Each number is 128 + 32 x the weight over its row's rms, rounded and kept within 0 to 255. Layers, rows and columns count from 0. The size above them is the row's rms in percent of the matrix's.

# layer 6 MLP down, 320x1280, rms 0.101, rows 0-53, columns 896-1023
size [104  98  97  95 100 104 100  97  99  97  99 100 100 102  96  98  98 102 100  99 101  95 100 101  98 102  97  96 101 101 100  98  99  97 106 105  95 102  99  94 112 104  97 102  97 103 104  96 102 100 102  99  98  97]
[[151 167  78 131 122 161 169 120  69 175 154 112 125 131 140 157 142  79 122 145 127 141 165 135  92 147 158  78  83 154 125 110 105 102 154  77 170 123 120 140 140 127  99 113 156 142 121 145 120 118 163 116 105 145  94 129 139  66 103  87 108  87 121 151 131 157 146 137  80 117 104 152 155 121 106  75 129 172 147 162 108 137 149 104 109 169 123  71 142  73 150 104  87 131 134 167 165  91 139 177 156 125 122 152 220 158 101 158 113 114 141 136 143 114 172 120 172 153 144 121 109 144 133 105 148 125 112 129]
 [149 128 156 116  89 161 163 115 150 149 152 163 126  91  86 114 116 184 130 115 200 139  76  98 183 116 105 149 121 134  97 136 156  89 120  75 112 125 115  89  82 106  89 148 125 170 124 109 116 204  78 150 109 131  63 116 193 130 137 159 159 149 173 130 126 127 167 194  95 114 118 107 129 131 135  84 141 155 154 122 134 120 140 137  97 122  79 100 139 117 106 221 111 185 106 126 145 111 133 114  63 174 127 135 145 123 114 147 209 130 129 135 171 184  96 111 138 168 129  82 105 194 151  70 136 167 181 163]
 [116 164  69 166 148 134 122 116 119 151  96  92 112 162 113  67 136 157 133 102 151 101 121 116 101 169 138  86 137  73 112 131 133 141 120 113 131 121  63 134 162  76  15 150 110 127 147 135  94  81 144 171  88 156 135 162 129 101 142  73 135 130  78 175  99  91 154 109 149 152 176 128 129 102  93 135 149 135 114 143 113 109 140 104 152 187 166  84  81 112 115 167 136 151 140 132 135  94 135 130 161 142  82 163  95 148 153 133  95 139 116 160 146 151 101 146 163 179  78 120 152 157  89 135 102 106 165 147]
 [127  92 162 201 164 127 158 154 128 160  52 166 162 155  84  76 113 146 120 127 109  86 140  97 198 143 103 136 117 103  72 100 205  94 126 145 169 118  87 144  95 115  92 142 130 133 153 137 147 116 109 193 103 152  77  63 108 124 129 137 150 103 106 152 146  75 176 148 117  98 137 139  84 135 125 132 104  99 126 133 129 128 144 112 129 115 112  89 167  79 103  88 128  87 105 115  73 129 143 114 172  90 118 110 168 128 124 128 126  83 137 101 153 107 156 177 208 187  87 114 183 151  68  42 176 113 163 154]
 [143  83 136 113 143 189 136 153 113 139 136 163 198 136 142 123 150 110  91 188 130 128 138 162 101 132 108  68 106 176  82  82 126 143 125 143 161 129 115 116  79 169 140 118 110 139 142 146 181 108  58 151  39 122 105 109 158 118 108 183 164  64  97  66 139 127 191 137 151 101 118 195 137 183 122  88 120  92  86 153 125 122 120 170 145  53  74 122 189 130  93  57 128 113 181 133 128 159 170 130 151  45 132 118 108 128 138 134 135  84 127 146 179  54 159 112 138 147 154 129 102 137 122 120 144 115 146 147]
 [119 142 164 115 130 115 144 124  73 140 190  97 142 127 172 142 159 145  89 143  88 125 126 166  79 147 159 125  81  63  95 129 110 117 153 143  96 126  65 134  75  84 114 162 181 143 146 107 120 174 123  46 149 172 180 100 131 115  99 154 117 145 167 149 151  61  87 203 115  79  99 181 199 220 119 139 127 111 104 107 124  58 164  83  99 145 126  77 158  98  79 121 109 166 147 112  94 163 119 120 133 187  95 159 160  58 153 142 152 133 124 121 128 133 169 133 186 150 169  87  92 143  83 150 115 104  99 161]
 [121 150 170 170  86 131 168  98 125 176 169 132  89  91  89 140 175 149  94 141  93 128  74 129  99 176 159 159 161 144 116 103  97 174 138 122  63 135 144 123 128  97 105 136 128 155 130 150 142  90  97 101 100 153 194 107 119 124 151 127  94 112 166 124 160 144 157 142 194 126  54 142 112 159 174  81  79 106  98 117 136 145 134 162 167  96 187 115 163 110 114 132  98  81 144 151 169 209 110 139 159  85 101 163 169  94  91 112 139 166 177 130 173 111 121  71  98  95 195 143 139 151  82  92 139 165  37 151]
 [135 203 155 149  99 164 116 108  86 163  97 136 183 126 129 147 152 184 159 121  82 101 144  89 169  91 126 163  82 169 136 147 102 111 168 136  85  62 146 172 108 161 109 122 136 154  96 147 208 135 177 136  70 142 142  84 139 121  54 114  81 122 137  63 126  92 121 109  74 128 111  98 133  74 113 168 153 124 124 186 147 132 126 115 104 133 124 129 152  93 104  62  95 147 162  97 152 133 117 198 158 105 120 151 141 115 140  96 112 146 130 145 186 137  75 141 112 115 109 101 110 148  94 157 172 124  78 162]
 [108 144 148 130 123 126 175 140 122 138 117 141 153  92 120  63 167 128 147 122 153  74 163 127 102  91 117 127  97 141  83 160 106  77  71  86 119 114 149  95 126 155 153 176  89 164 113 128 164 146  91 146 169  50 137 143 143 140 137 126 170 106 189 155 114 118 130 127 153 157 147 137 140 115  36 100 102 148 140 155 185 136 168 143  75 158 165 159 191 123 132 122 109 123 136 130  91 150 157 161  88 146 125 147 127 112 119  80 184 163 132 161 126 123 107 153 100 103 161 146 200 166 138 123 170  95 169 123]
 [170  59 124 123 111 127 127 105 207 142 108  85 156 141 137  88 143 162  91 119 113  93 122  94 179 162 122 160 108 159 122 132  73 184 100 113 122  78 130 122 110 197 161 180 103 114 129 120 186 141 143 103 162  98 101 110 175 146 127 118 135 164 110  93 132 127 111  84  55 120 160 165 143  84 133 122 120 152  98 135 104 174 126 112 140 129  97 136  85 118 156 153  99 161 129  97 147 134  88 123 128  82 133  94  86 153 138 114  70 125 201 147 139 157 152 131 163 154  82 195 146  79 100  90 130 126 154 163]
 [116 101 116 185 178 149 114 116  98  84  97 176 197 135  77  96 111 126 123  83 189 112 153 143  78 130 161 131 115 119 150 131 129 101  92  76 126 153 103  83 155 134  93 180 141  81 129 170 147 112 150 179 105  79 182  55  88  85  85  49 124 149 113 119  68  83 150 136 186  87 156 110 144  97 160  79 119  94 105 140 227  92 127 164 147 170 141 102 122 157 168 185 156 120 130  89 116 163  90 101 213 201 193 154 159 174 115 132  72 121 128 104 109 143 128 168  93 118 119 176 129 184  98  90 110 115 151 173]
 [151 111 118  90 159 129 109 130 161  85 127 102 154 113 139 105 135 125 190 124 122  96  51 136 101  95  65 111 150 104 173 181 146 159 109 141 181 132 115  73 141 148 111 141  78 108 132  32 112 163 165  77 159 111 187 141 171 120 130 111 105  79 173 161 172  66 120  93 110  95 121 125 182 109 168  99 235 167  73 155  79 145 149 107 116  58 132 108 119 101 128 127 133 142  72  70 119  97 158 119 100 127 151 158 155 109 121 125 160 150 146 173 176  83 146 187 158  91  78  88 131 211 139 135 217  92 134 100]
 [142 152 139 112 187 169 155 181 104 146  96 141 130 110 146  55 108 176 123 157 146 121 120 158  92 120 117 125 110 167 169 127 155 112 140  64 146 158 133 160  73 114 130  96 113 175  90 177 141 121 142 150 133 115 128 112 179  76 117  94 107 175 185 105  91 117 171  84 182 194  67 121 202  98 104 188  82 186 114 145  73  65 134 110 143 145 149  42 122  67 114 107 131  94 147 114  99 136  57 206 136 111 189 157 167 131 151 136 123 145  98 112 157 151 145 142 151 121 106 112 175  83 151 112 128 125  92 143]
 [178  80 120 103 137 122 155  97  66 163  81 147 124 159 112 126 143 149 135 109 118 136 104 181 151  93  73  38 138 109 108 118 162 126 220 135 160 137 117  75 123  91 120  82 126  62 176 140  81 120  63 151 120 125 129 133  88 137  63 139 167  86 171 148  68 119 137 131 105 124 106 144 137 204 127 155 156 152  86 147 168 189 158 113 114 118 112  38 180  95 182  91 131 129 155 135 148 168 139 123  73 194 103 113 127  84 129 129  43 117 145  76  88 120 150 154 150 100 153 101 133 130 140 110 124 103 114  79]
 [153 132 151  97 153 108 126 151 108 101 142 150  84 146 142  85 101  96 165  89 158  91 115  83 135 123 108 138 162  96 134 105  58 193 140  76  94 150 172  86 132 131 169 133  88 109 128 147 122 152  89 133 105 138 167 188 136  66 119 130  62 142 161 135 199  67 112  73 103 123 142 112 143 167  89 103 131 181 139 137 153 164 176 110 168  99 152 108 127 141  98  91 116 192 111 147 131 115 121 126  86  80  95  82 170 168 169  94 104 118 153 109 111 167 100 164 138 136  52 108 142  96 154 117 163 103 180 150]
 [152 102 105  95 168 125 106 133 127 127 153 143 109 149 109 108 161  95 131 101 183  67  73 147 195 127 101  74 111 111 136 124 172 142 131 175 158  92 163 156 152 130 111  96 101 141 190 143 142 162 118 158 110 144 181 140 135 163 140 115 127 149 102 111  71  70  88 131  63  93 167 104 120 155 123  90 201 199 123 140 114 125 122  85 187  61  52 168  83  44 110  94  98 139 159 167 122  81  90 162  78 122 185  71 130 160 172 161  70  64 105  68 136  79 101 178 170 190 158 141 132 108 132 154 122  51 132 153]
 [170  71 130 168  65 152 122  80 149  53  56  87 133 124 165  99  99 142 134 126 152 177 146 131 117 110 177 108 148 113  88 103 118 204 130 117 126 126 113 128 125  98 148 148 124 143 110  96  99 146 109 164 140  82 184 155 148 120 104 174 127 145  90  90 166 145  76 146 135 177 158 153 169 151 148 119 151 142  93 105 105 101 141 127 169 147 147 144 193 143 149 123 108 164 169 106 106  99 132 132 163 165 149 171 102 141  91 116 131 109 146 158 144  87 109  76  95  87 115 178 115 165  64 104 104 144 120 126]
 [ 86 113 152 125  75 132 115 155 120 160 151 120  99 129 107 168 131 170  97 126 122 155 136 147 106 118 117  88 182 120 107 176 151 174 128 135 171  62 145  99  89 109 133 202 124 138 147 148 127 119 125 160 188 151 105 133 104 143 110  75 118  93 141 131 138 136  85  93 185 123 115 113 166 135  95 143 122 186  57 145 106  99  83  79 121 144 147 103 118 130 128  99 173 143 130 175 120 127 169 133 206 148 137 159 126 144  99 139 138 160 100 127 179 129 112  76 128  87 185 142 116 145 114 183  88 127  68  98]
 [177 107 114 150 160  96 122  76  97  85  82 112 148 136 109  55 115  56 151 111 138 104 108 146 171 111 158 119 127 146 145  82 129 129 196 124 191 118 118  88 135 190 204 109 154 149 121 124 156 147 177 106 136 103 178 124 135 144 119 149  89 155 133 150 155 114 187 149  95 121 156 121 160 149 101  74 126 130 149 153 104 172 145 120 127 129 159  94  92  96  68  94 121 169 104 184 145 129  97  95 168 144 142  72 106 125 146 116 128 141 163 108  99  76  66 136 185  68  83 171  90 123 151 158 167 112 127 161]
 [109 145 125 155  89 102  89 116 152 197 131 117 132 117 107 186  71 193 130 157 164 147 144 100  76 101 125 122 154  94 180  90 148  95 109 128  89 126 119  88 141 125  91 157  83 116 146 119 160 128 107 124 123 167 168 108 183 178  50 107  98  97 113 138 127 167 148 144 190  90 125 111 154 140 165 101 123 151 118 148 134 105 140 126 100  98 139 187 154  85  91 100 125 155 124 111 122 116 109  99  88 162 108 154  97 144  83  89 125 154 139 138 115 159  75  74 131  94 124 172 146 104 118 117 142 124  92  47]
 [172 163 157 136 133 114 124 125 119  81 149  94 136 152 132 148 139 142 136 131 145 139 134 126 142 157  91 141 119 161 144 115 101 125 133 146 152 153 150 147 102 107  47 148 111 152 168  98  80  97 114 145 163 141  75 115 106 123 156 113  91 131 178 186 167 116 136 141 100 150 137 150 153 169 111  88 158 146 136  83 212 156 125 125 131 131 124 126 196 145  69 101 127 160 152 108 196 173 173 152 108 165  90 181 131 103 131 137  74 136 107 104 170 190 124 119 129 131 135 176 103 106  94 105  82 180  33  84]
 [131 100 114 128 164 193 141  98 121 127 162 168  95 196  93 180  87  98 125 177 111  86 128  94 150 170 142 159 112 123 189 139 166  94  84 107  83 139 124 138 157 202  69 121 172  65  99 142 126 131  88 122 153 209 138 133 154 119 164 101 114  99  93  72 106 150  80 149 155 110 148 103 101  44 115 122 167 210 146 116 110  72 140 110  79 132 127  84  73 156 107 118 124 134 101 191 119 119 157 218 121 139 193 110 153 135 102  90  46 128 142 136  94 134 125 130 156 126 134 114 101 151 116 121  72 174 131 168]
 [118 147 149 161 238 147  92 140 109 126 142 127 119 166 150  73 105 138 161 177  59 160 134 109 143  47  99 125  78 173 138 191 141  89 126 151 103 100 122 122 134 128  64 209 168 109 139  60 105 114 152 133 156 137 120  99 152 108 148 139 111 101 156  86 120 146 133 121  78  91 162 178 114 151 133 118 146 104  85 157 167 105 155  82  97 158  95 158 162 122  85 162 168  93 118  87 135 187 134 131 129 114 139 132  94 127  87  92 125 103 133 144 148 143 117 133 116  68 130  90  88 126 110 113  98 187 143 119]
 [154 104 135 139 137  92 143 171 176 143  63 123 180 151 135 156 179  56  78 120 151 152 133 132 131 101  87 119  57 118 125  90 152 154  58 119 153 110 120  99 127 130 131 139 134 159 119  72 133 139 117 166 179 107  69 124 110  92 168 163 112 122 136 143 107 112 193 111 155 101 115 145 117 148  98 120  96 140 151 162  62  71 126 131 117 140 149 123  81  78 110 172 144 123 135 148 139 155 146 142  91 115 140 129 147 138 114 117 116 136 174 142 153 120 148 123 255  91 139 173 169 137 130 180  97 125 114 191]
 [119 119 154 165 169 146 123  96 118 133  94  96 144 109 136 145 205 133 118 126 119 200 110  93  58  94 106 121 151 151 125  79  88 125 159 152 124 115 115 141 129 129 143  82 137 145 102 130 208  96  97 107  99 102 164 159 174 122  63 129  91 126  91 134 122  87 115 159 125 114 121 127 115  56 144 131 163  40 121  81 168 112 132 135 134 117 120 108 132  76 101  96 185 177 159 126 146 165 122 155  83 112 166 190  77  88 162 152  99 128 115 124  82 112 139 120 134 159 143 160  73  47 115 170 132 139 117 100]
 [125 162 119 147  45  82 173 155 164 108 164 100 112 178 177 185 131 118  97 110  76 147 108 119  90 127  88 184  50 111 125 122  35 177 147 111 154 126 102 156  89 129 166 109 136 134 109 125 104 121 144 159 104 100 131 105 137 130  94 108 112 136 117 153 125 147 113  90 157 141 151 148 116 109  91 152 121 140 140 135 164 119 131 123 153 152 137 139  67 109 174 175 148 140 103 143 165  85 104 103 101 155 111 166 101 108 173 148 118 149 139 100 129 132 137  93 136 104 161 158 186 117 119  37 123 141 166 111]
 [162 152 168 177 195 154 115  81 129 106 121 128  44 151 109 147  99 145 132 162 155 120 124 127  26 116 129 126 164  68 105 134  55 140 121 154 116 126 119  92 175 118 188  99 172  87 127 113 107  97 119 103  48 156  87  94 136 143 118 159 104  92 166 122 140 166 148  97  97  95 175 168 147 124  85 154 126 113 164 135 124 113 105 151 169 120  76 214 104  87 121  72 137 116  87 116 111 118  98 115  68 112 175 170 122 111 133 126 139 170 183 126 107 137  81 107 130  98 158 173 151 158 107  90  84 190  98  79]
 [128 109  72 168 105 119 145 144 135  95 101 153 131 125 106 121 152 109  80 138  90  64 227 189  68 173 175  82 135 103 144 179 111 178 212 126 146 124 146 149  66 143 119  84 123 123 127 105 139 105 134  84 140  88 173 156  79  96 137 127 126 172  85 159 162  99 164 143 127 107 116 155 110 142 168 192 181  73  64  99 139 113 129 169 113  90 166 169 108  93 100 156 133 168 131 135 168  96 114 129 118 166 151 155 146 149 128  96 104 172 120 133 118 129 102 110 188 142 190 172 106 177 117 201 117  99 163 110]
 [117 128 181 166  50 133 105  58 108 144 141 132  76 155 135 114 123 123 125 143 140  72 152 150 121 158  97 136 165 137 162 148  80 121 160 216 135 128 165 150 114 113 108  92  99 137 114 140  85 101 122 134 144 163 167 108 148  99 122 153  82 121 175  86 110 118 188 122  72  97 165 132 115  96 137 114 173 157 110 153 129  97 119 104 158 192  91 164 125 137 138 173 118 129 114 151 133 121 113 152  88 162  92  96 141  87 110 120  92 134 118 141 175 186 113 184 132 130 124 112 130 136 131 159 114 149 117 154]
 [133 141 150 150 108 145 118 133 174  95  89 146 114 135 117 114 186 124 120 120 124 123 113  49  97 127 101 128 208 109 112 151 217 174 155 169 156 148 171 165 129 160 182 117  89 142 140 151 112 145  25  87  36 156  90 138 108  98 175 164 109  49 118 173 131 150 160  98  92 132 161 119 118 135 126 118 105 150 110  92 139 153  98  60 185 153  89 138 145 173 118 113  90  76 151  77 105 118 193 126 134 145 145  64 120 174 144 113 133 169 160 105  86  96 101  90 105  92 133 149 123 114  85 160 124 127 147 115]
 [119  95 131 120 146 135 170 145  95 211 157 118 144 128  72 129 117 154  95  95 137 137  92 138 178 137  86 106  98  91 168 122 118 127 132  86  91 120 195 151 155 128 124 126 176 154 103 151  96 100 174  89 170 162 112 144 143 123 138 189 106 124 144 135 111 104 161 102 182 122 142 113 131 150 175 130 149  77 199 142 163 111  93 121 140  91 118 145  83 141 109 168  98 125 168 167 105 135 138  92 152 160 130  64 171  81 146 110 121 141 130 136  80 101 200 165 116 148 130 121 116 151 151  60 164  87 110 122]
 [132 139  77 176  92 109 108 184 123 108 126 132 151 160 143 127 133 149 153 127 121  86 168  96 166 154 106 135 150 112 171 171 115 133 124 138 154 169 146 162 151  96 139 134 149 112 104 121 150 139 148 113 118  62  86 141  83 124 136 190 110 117 187 155 219 167  93 133 131  63 161 124 120  97 155 144 173 123 158 101 185 166 110 136 102 141 125 108 158 118 137 121 110 154 155  87 143  91 118 136 112 132 134 183 127  92 141 177 159 129  73  87 198  80 135 130 112  87 147 124 110  89 150 127 172 126 151  95]
 [ 63 192 126 168 141 132  97 140 131 127 165  96 111  98 101  90  65 149  45  97 168  73 124  69 106 122 123 138 122 158  92 189 107  88 199 168 147 106  84 127 118  87 150  90 126  88 103 103 115  88 119 199  77  87  87 172 127 170 141 140  73 170 161 141 150 107 194 136 102 119 135 146  92 140 113 126  92 129 120 188 170 171 184 115  86 130 133 163 140  85 132  93 113 185  54  99 128 102 123 131 132 134  97 145  92 145 150 120 190 167 187 115 142 176  83 125 124 230 110 101  90 141 103 131 123 166  41  94]
 [136  90 152 186 182  97 208 121  76  39 104 133 102 118  85  98 140 106 173 117  87 137 162 163 119 129 133  78 171 155 152 142 150 115 135 162 111  70 154 161 151 106 120  85  59  60 103  90 144  73 144  68 160 130 115 113 138 135  81 135  87 152 139  88  76 104 139 145 102 125 111 128 109 105 129 106 126 147 230  95  63 136 123 181 139 157 149 121 110 136 179 118 141 114 148 142 135 102 187  98 143  96 134  96 144 146 127 127  97 123 110  94 112 109 146 135 148 159  99 157 151 112 107  98 137  56 124 100]
 [214  91 110 125 173 123 144 140 168 151  65 107 119 161  91 154 130 134  70 102 172 113 102  62 172 163  87 107  97 163 101 119  78 115 111 185 135 156 128 138  92  95 141 111 118  98 128  66 115 115 144  47 123 154 144 121 112 143 118 106 110 134 110 146 142 119 182 133 112 157 113 100  85 122  86 130 123 144 142  58 106  90 136  91  91 131 121 107  55 153 107 116 173 151  99 105 140  64 113  97 158 130 178 125 140 109 161 112  88 110 111 154 127 130 119 113 140 176  77 145 155 127 119  80 137 136 145 135]
 [173 125  93  94  99 132 157  93 122 140 128 100 111 143 132 135 147 169 162 111 112 106 130  91 158 142  49  90 125 103 202 126 176 154 138  86  74 122 127 116 133 128  73  52  80 156 129 109 111 207 138 154 151 179 113 157 156 166  86 158  51 118 131  61 177 114 180 131  88 152 117 139 161 104 114  87 143 106 102 114 145 144 106 116  80 142  87  90 144 164  98 166 196 136 174 155 150 111 100 118  87 154 123 104  49 179 172 112  92 154 113 153 111 189 109 146 144  97 121 126  62 143 127  97 124 134  94 146]
 [122 159 194  43 160 117 137 127  82 154 160 161 117 144  79  71 164 144 123 112 137 137 126 175  95 109 121 126 154 125 142 157 128 105 163  87 173 146 106 119 147 189 185 125 139 136 140 164 163 126 153 135 149 187 104 128 112 111 176  89 139  95 104 177 121 137  81 144 115 133 174  82 192 107 118 143 146 133 108 116  95  94 146 164 168 127 126 124 133 178 154 153 115 131 163 140 142 124 119 158  98 168 100 162  57 139  91 141  93 101 125 150 162  76 112 135  63 137 182 174  54 132 123  67 161 149 127 106]
 [134 156 176  83  53 126 122 162  99 121 144 105 106 150  94 179  87 110 123 164 129 167  82  92 158 104 127 140 103 102 160 117 151 125 108 134 128 154 154  99 108 138 142 146 140 123 167 139 173  99 125 144 101 100  99 164 118 148  54  99 112 149 175 171 103 141 130 122 137 185  94 153 198 155 144 152  99 165 135 105  98 146  56 112 161 118 117 143 158  97 168 133 126 145 180 174 161 190 113 166 157 120 128 142 172 148  96 165 140 145 103 110 156 102 121  95 127 181 105 129 219 108 163 165 160 166 109  83]
 [139 112 133 107 143  99 153 108 159 166 124 133 168 136  90 126  73 152  86 187 126 112 144 111 132  84  67 132  94 148 170 102 158 161 133 120 159  76 152 146 102 104 115 100 116 197 171 159 127 129 156  98 116 172  94 152 167 134 153 203  80 103  89 142 130 128 170 178 127 125 204 162 153 140  74 163 125 108  83 115 122  98  95  94 127 155 187 109 157 119 193  79 130 114  94 162 139 176 102 152 119 167  86 110 154  86 105 144  93  61 143  76 120 158 136 178 110 160 100 101 130  92 140 139 127 144 139 195]
 [ 81  83 138 174 110 130 117  81 135 114  58 151 128 131 166  91  97 164  61 123 139 119  92 125 167 136  57 187 154 101 145 167 113 152 133 133  96 115  93 177 125 115 156 103 134 162 100 117 207 124 124 113 127 123  64 131 137 110 129 112  67 100 144  45  80 131 124 124 125 212 131 139 101 151 137 119 166 121  87 165 154 158 149 152 130 158 164 149 107 149 136  71 139 161 110 116  72 145 102 107 171 129 122  56  37 162 110 151 171 157 150 163 116 144 138 180 117  85 162 118 164 135  35 155  81 108 135  81]
 [156 128 152 191 163 133 118 108 155 136 170 180 119 198 112 106 139 143 132 150  83 116 144 148  92 109 122 103 129 133  94  82 156 108 188 128  88 109 132 104  80  85 149 127 160 135  75 146 127 164 151  88 102 139  96  90 106 117 149  51 170 105 198 153 125 163 133 112 132 140 102 160 118  83 194  80 123 117 108 203 112 141 210 136 109  94 139  94 119  98  58 114 149  93  86  81 148 159 162 144 120 156 115 102 158 128 118 189 157  98 163 111 180 123  93 126  90  93  93 102  85  98  74 114  89 117 138 111]
 [125 108 200 169 156 113 139  80 103 104 146 144 146 167 178 100 128 132 117 151  59 127 148 130 117  55 150 175 145 165 109 164 134 152 102 160 158 142 130 119 114 138 140 100 129  62 113  98  60 169 140 113  76  66  91 132 140 108 108 227 100 125 156 136 132 118 148  78 145  88 129 168  51 114 108  94  79  78 124 160  84 127 138 130 160 118 113 193 147  89 149 120 119 162 145  55  72 125 150 140 155  94  93 122 155 140 210 107 138 152 151 124 134 139  74 106  98 130 132 124 130 124 116  82 105 107 149  71]
 [193 123 193 106 108 121 112 117 149 121 165 133 144 158  75 122 109 115  67 135 148  92 117 169 115 124 160 141 153 178 115 194 115 112 114 138 121 114 110 175 127 140 103 150 175 126 134 112 131 129 108 157  89 137 153  98 146 101  84 121 131  84 117 162 126 107 186 120 116 131 128 140 167 152 120 107 138  83 168  67  86 124 133 103 160 107  85  80  89 113 124 107 113  75 136 122 151 149 104 153 145 120 218 110 131  96  88 157  43 154  67 130 173 122 184 119 156 139 150 137 139 209 113 153 151 139  67  50]
 [139 128 119 142 152 167 118 164 113 154  98 128 163  86 117  25 119  95 142 125 118 135 109 138 132  47 175  77 156 142 182 142  74 154 154 111  90 148 115 139 144 115 127 141  81 163 119  78 120 114 136 121  84 143 138 122 111 115 125 136 149 183  66 115 156 111  64 140 115 125 161 122 106 186 120 117 178  97 141 156 146 149 110 100  85 138 167 177 128 114 171 116 152  84 178 100 136  89 106 188 121 140 149 134 141 109 135  83 125 114 108 142 106  26 160 189 172 121 129 101 122 174 140 179 116  85 143 134]
 [124 134 163  78 105 122 143 118 107 101 147 129 134 149 148  55 173 145 103 134  54 104 123 106 114  82 110 125 199 119 127 132 118 135 145 104 132 125 121 149 138 171 174 147 109 135  90 125 109 128 140  90 182 122 130 105 147 176 133  94 224 147 173  73  94 113 161 160 112 118  58  67 133 115 148 101 113 129 126  90 167  91 147 124 196 129 168 102 100 129  70 107 119 129 127 140 141 123 104 172  75 148 159 109 169 154 104 150 255 139 173 189 144  68  82 107 105 140 131  92 150 112 116  92 138 117 159 132]
 [138  98 130 124 173 135  97 129 154 180  90 165 194 185 131  61 119  97 143  91 106 162 110 104 119  76 107 147 206  77 159 193 134 155 125 159 162 147  85 159 144 153 151  95 142 113 212 131 148 117 168 147 139 183  94 167 115 196 186 117  83 104 134 155 197 116  91  92 120 131 106 168 123 143  93 109 115 167 131 140 127 126 143  93 134 113 149 114 155 128 158 143  92  93 119 105 115 147 156 130 118 102 136 170  25 151 134 146 126 127  89 115  50 142  87 147  59 122 130 165 156  97  97 121 153 129 114  77]
 [ 89  89 135 110 163  96 200 139 151 128 109  87 144 111 177 146 127 125  93 138 141 144 115 212 122  91 132 121 120  96 123 132 102  92  91 121 111 107 130 144 110 158 106 146  79 147 172 125 108 141 171 105 194 142 142 110 129 137 155  64 134 109 216 192 117 100  78  98 132 177 141 129 152 115  91 103 135 167 172 124 174  76 139 106 129  99 163 119 176 150 136 202 146 106 121 159 145  96 143 111 125 124 138 105  95 108  82 117 108 126 149 105 166 124 127 155 105  98  98 202  91 143 154  82 178 129 119 162]
 [127 114 129 111 173 168 118 164 147 119 118 120  95 150 107  92  86 165 148  96  87  54 132  87 213  73 119 162 150 168 121 135 136 119 120 115  90 131 111 126 109 145 165 140  91 118 140 125 146 126 103 124 143 164 154 113 164 123  85 102 127  92 125 157 105 181 214 138 111  88 201 141 138 164 123 168  53 153 138  72 112  62 130 138 108 115 117  84 114 138 147 109 118 138  87 109 149 151 153 133  96 135 151 164 119 154 111 134 131 106 108 136 128  55 127  79 132 153  92  99 136  98 169  71 144 135 132 142]
 [103 142 128 190 158 202  80 169 129 112 119 144 113  84 181 141 117 124 141 118 110 112 118  81 130 182 121 129 131 203  53 150 102  94 133 136 121 185 160 109 133 165 177 121 117  80 127  80  96 141 167  75 103 101 169 167 120 139 150 166 171 155 143 121  93 111 114 137 110 135 125 131 137 158 152 145 112 155 147  79 173 133 148 162 120 125 199  54 144 159 112  83 166  63 148 165  55 133  87 137 150  82 116 161 126 100 104 156  82 173 128  49 151 166 158 117 149 113  53 116 109 104 123 101 217 124 102 154]
 [139 106 144  62 145 114  84 117 175  84  72  94 116 195 113  93 118 146 118 147  87 110  65 142 117 131 163 130 111 130 101 137 145 115 109 149 156 142  87 195 138  76 131 235 116 116 155 173 115 123 152 122 151 127  74  82  88 132 134  76 118 118 153 123 140 141 100 137 120 174 183 167 134  71 145 179 160 137 128  94 122 120 139 116 215 119  93 128 155 140  95 129  81 127 139 116 105  72 122 128  97 137  90  99 141  75 106  97 122 150 148 130 129 134 169 108 129 148 132 144 151 207 122 117  59 158 119 128]
 [127 211 101 129 168 118 168 105 155  64 133  87  82 116 144 123 143 176 142  75 197 151  90  84 138 155 109 139 105  81 127 166 144 176 109 136 168 107 123 107 150 124 135  84 101 158 146 100 117 108 140 158 126  70 194  81 164  82  93 148 207 175  86 108 148  81  88 177 128 130 113 147  98 104 142  78 135 120  96 134 140  94 134  85 105  82 196 154 183 177 186 162 150 134  80 132 184 172 116 117 128 160 114  98  94  60 120 145 139 131 131 104 186  76 114 146 170 116 170 122 112 173 118 133 126 135  98 129]
 [115  91 116 153 109 145 115 146 120 131  98 137 121 160 136  85 146 149 110 141 132 184  99  86 102 195  63 136 139  81 118  47 157 133 134 118 137  78  88 110 175 144  90 136 186 123 110 117  91 146 127 151  88 120  89 152  89  94 158 177 133 124 152 162 112  84 155 141 166 127 138 147 113 142  95 103 115 124  96 125  71 134 111 101 125 126 182 105  89 164 185 132 105 122 137 123 117 118 108  80 105 120 135  82 110 109  75 129 152  98 134 125 154 163 108 135 101 169 181 122 101 118 128 195 147 147 130 134]
 [124 203 166 146 114  78 189 149  75 133 126 188  72 136 157  94 107 147 152 169   8 144 109 151 142  97 150 142 133 118 121 124 136 154  91 153 128 138 157 120 154 124 170 190 166 107 154 173 145 108 116  85  94 126  61 150 130 108 141 115 155 120 124  83 128 136  71 157 129 132 152  90  82 135 121 159 101  77  97 152 135 140 105 136 116  82 179 185 133 158 189 145 124 102  66 149 157  90 147 151 153  85  87 132 130  94  80 130 158 148  81 107 127 162 141 159 164 137  82  78 183 136  97  83 169  83 124 145]
 [141 145 105 113 133 114 223 107 118 165 125  82 174 117 158 127 157  89 116 128 146 193 126 158  91 131 201 135 184 116 106 140 180 125  60 144 122 158  99 139 124 162 107 175 154 123 140  68  92  92 140 121 193  93 128  84 159  51 102 160 154 194 115 183 101 119 144 104 155 108 109 105 170 110  80  99  92  90 109  35 167 121 130 152 117 113 111 135 150 100  94 109 156 126 128 133 119 142 115 141 136  72  86 152 117 134 120 147 105 131 131 122 114  90  81 157  79 156 125 121  91  99  92 109 136 154 102 137]]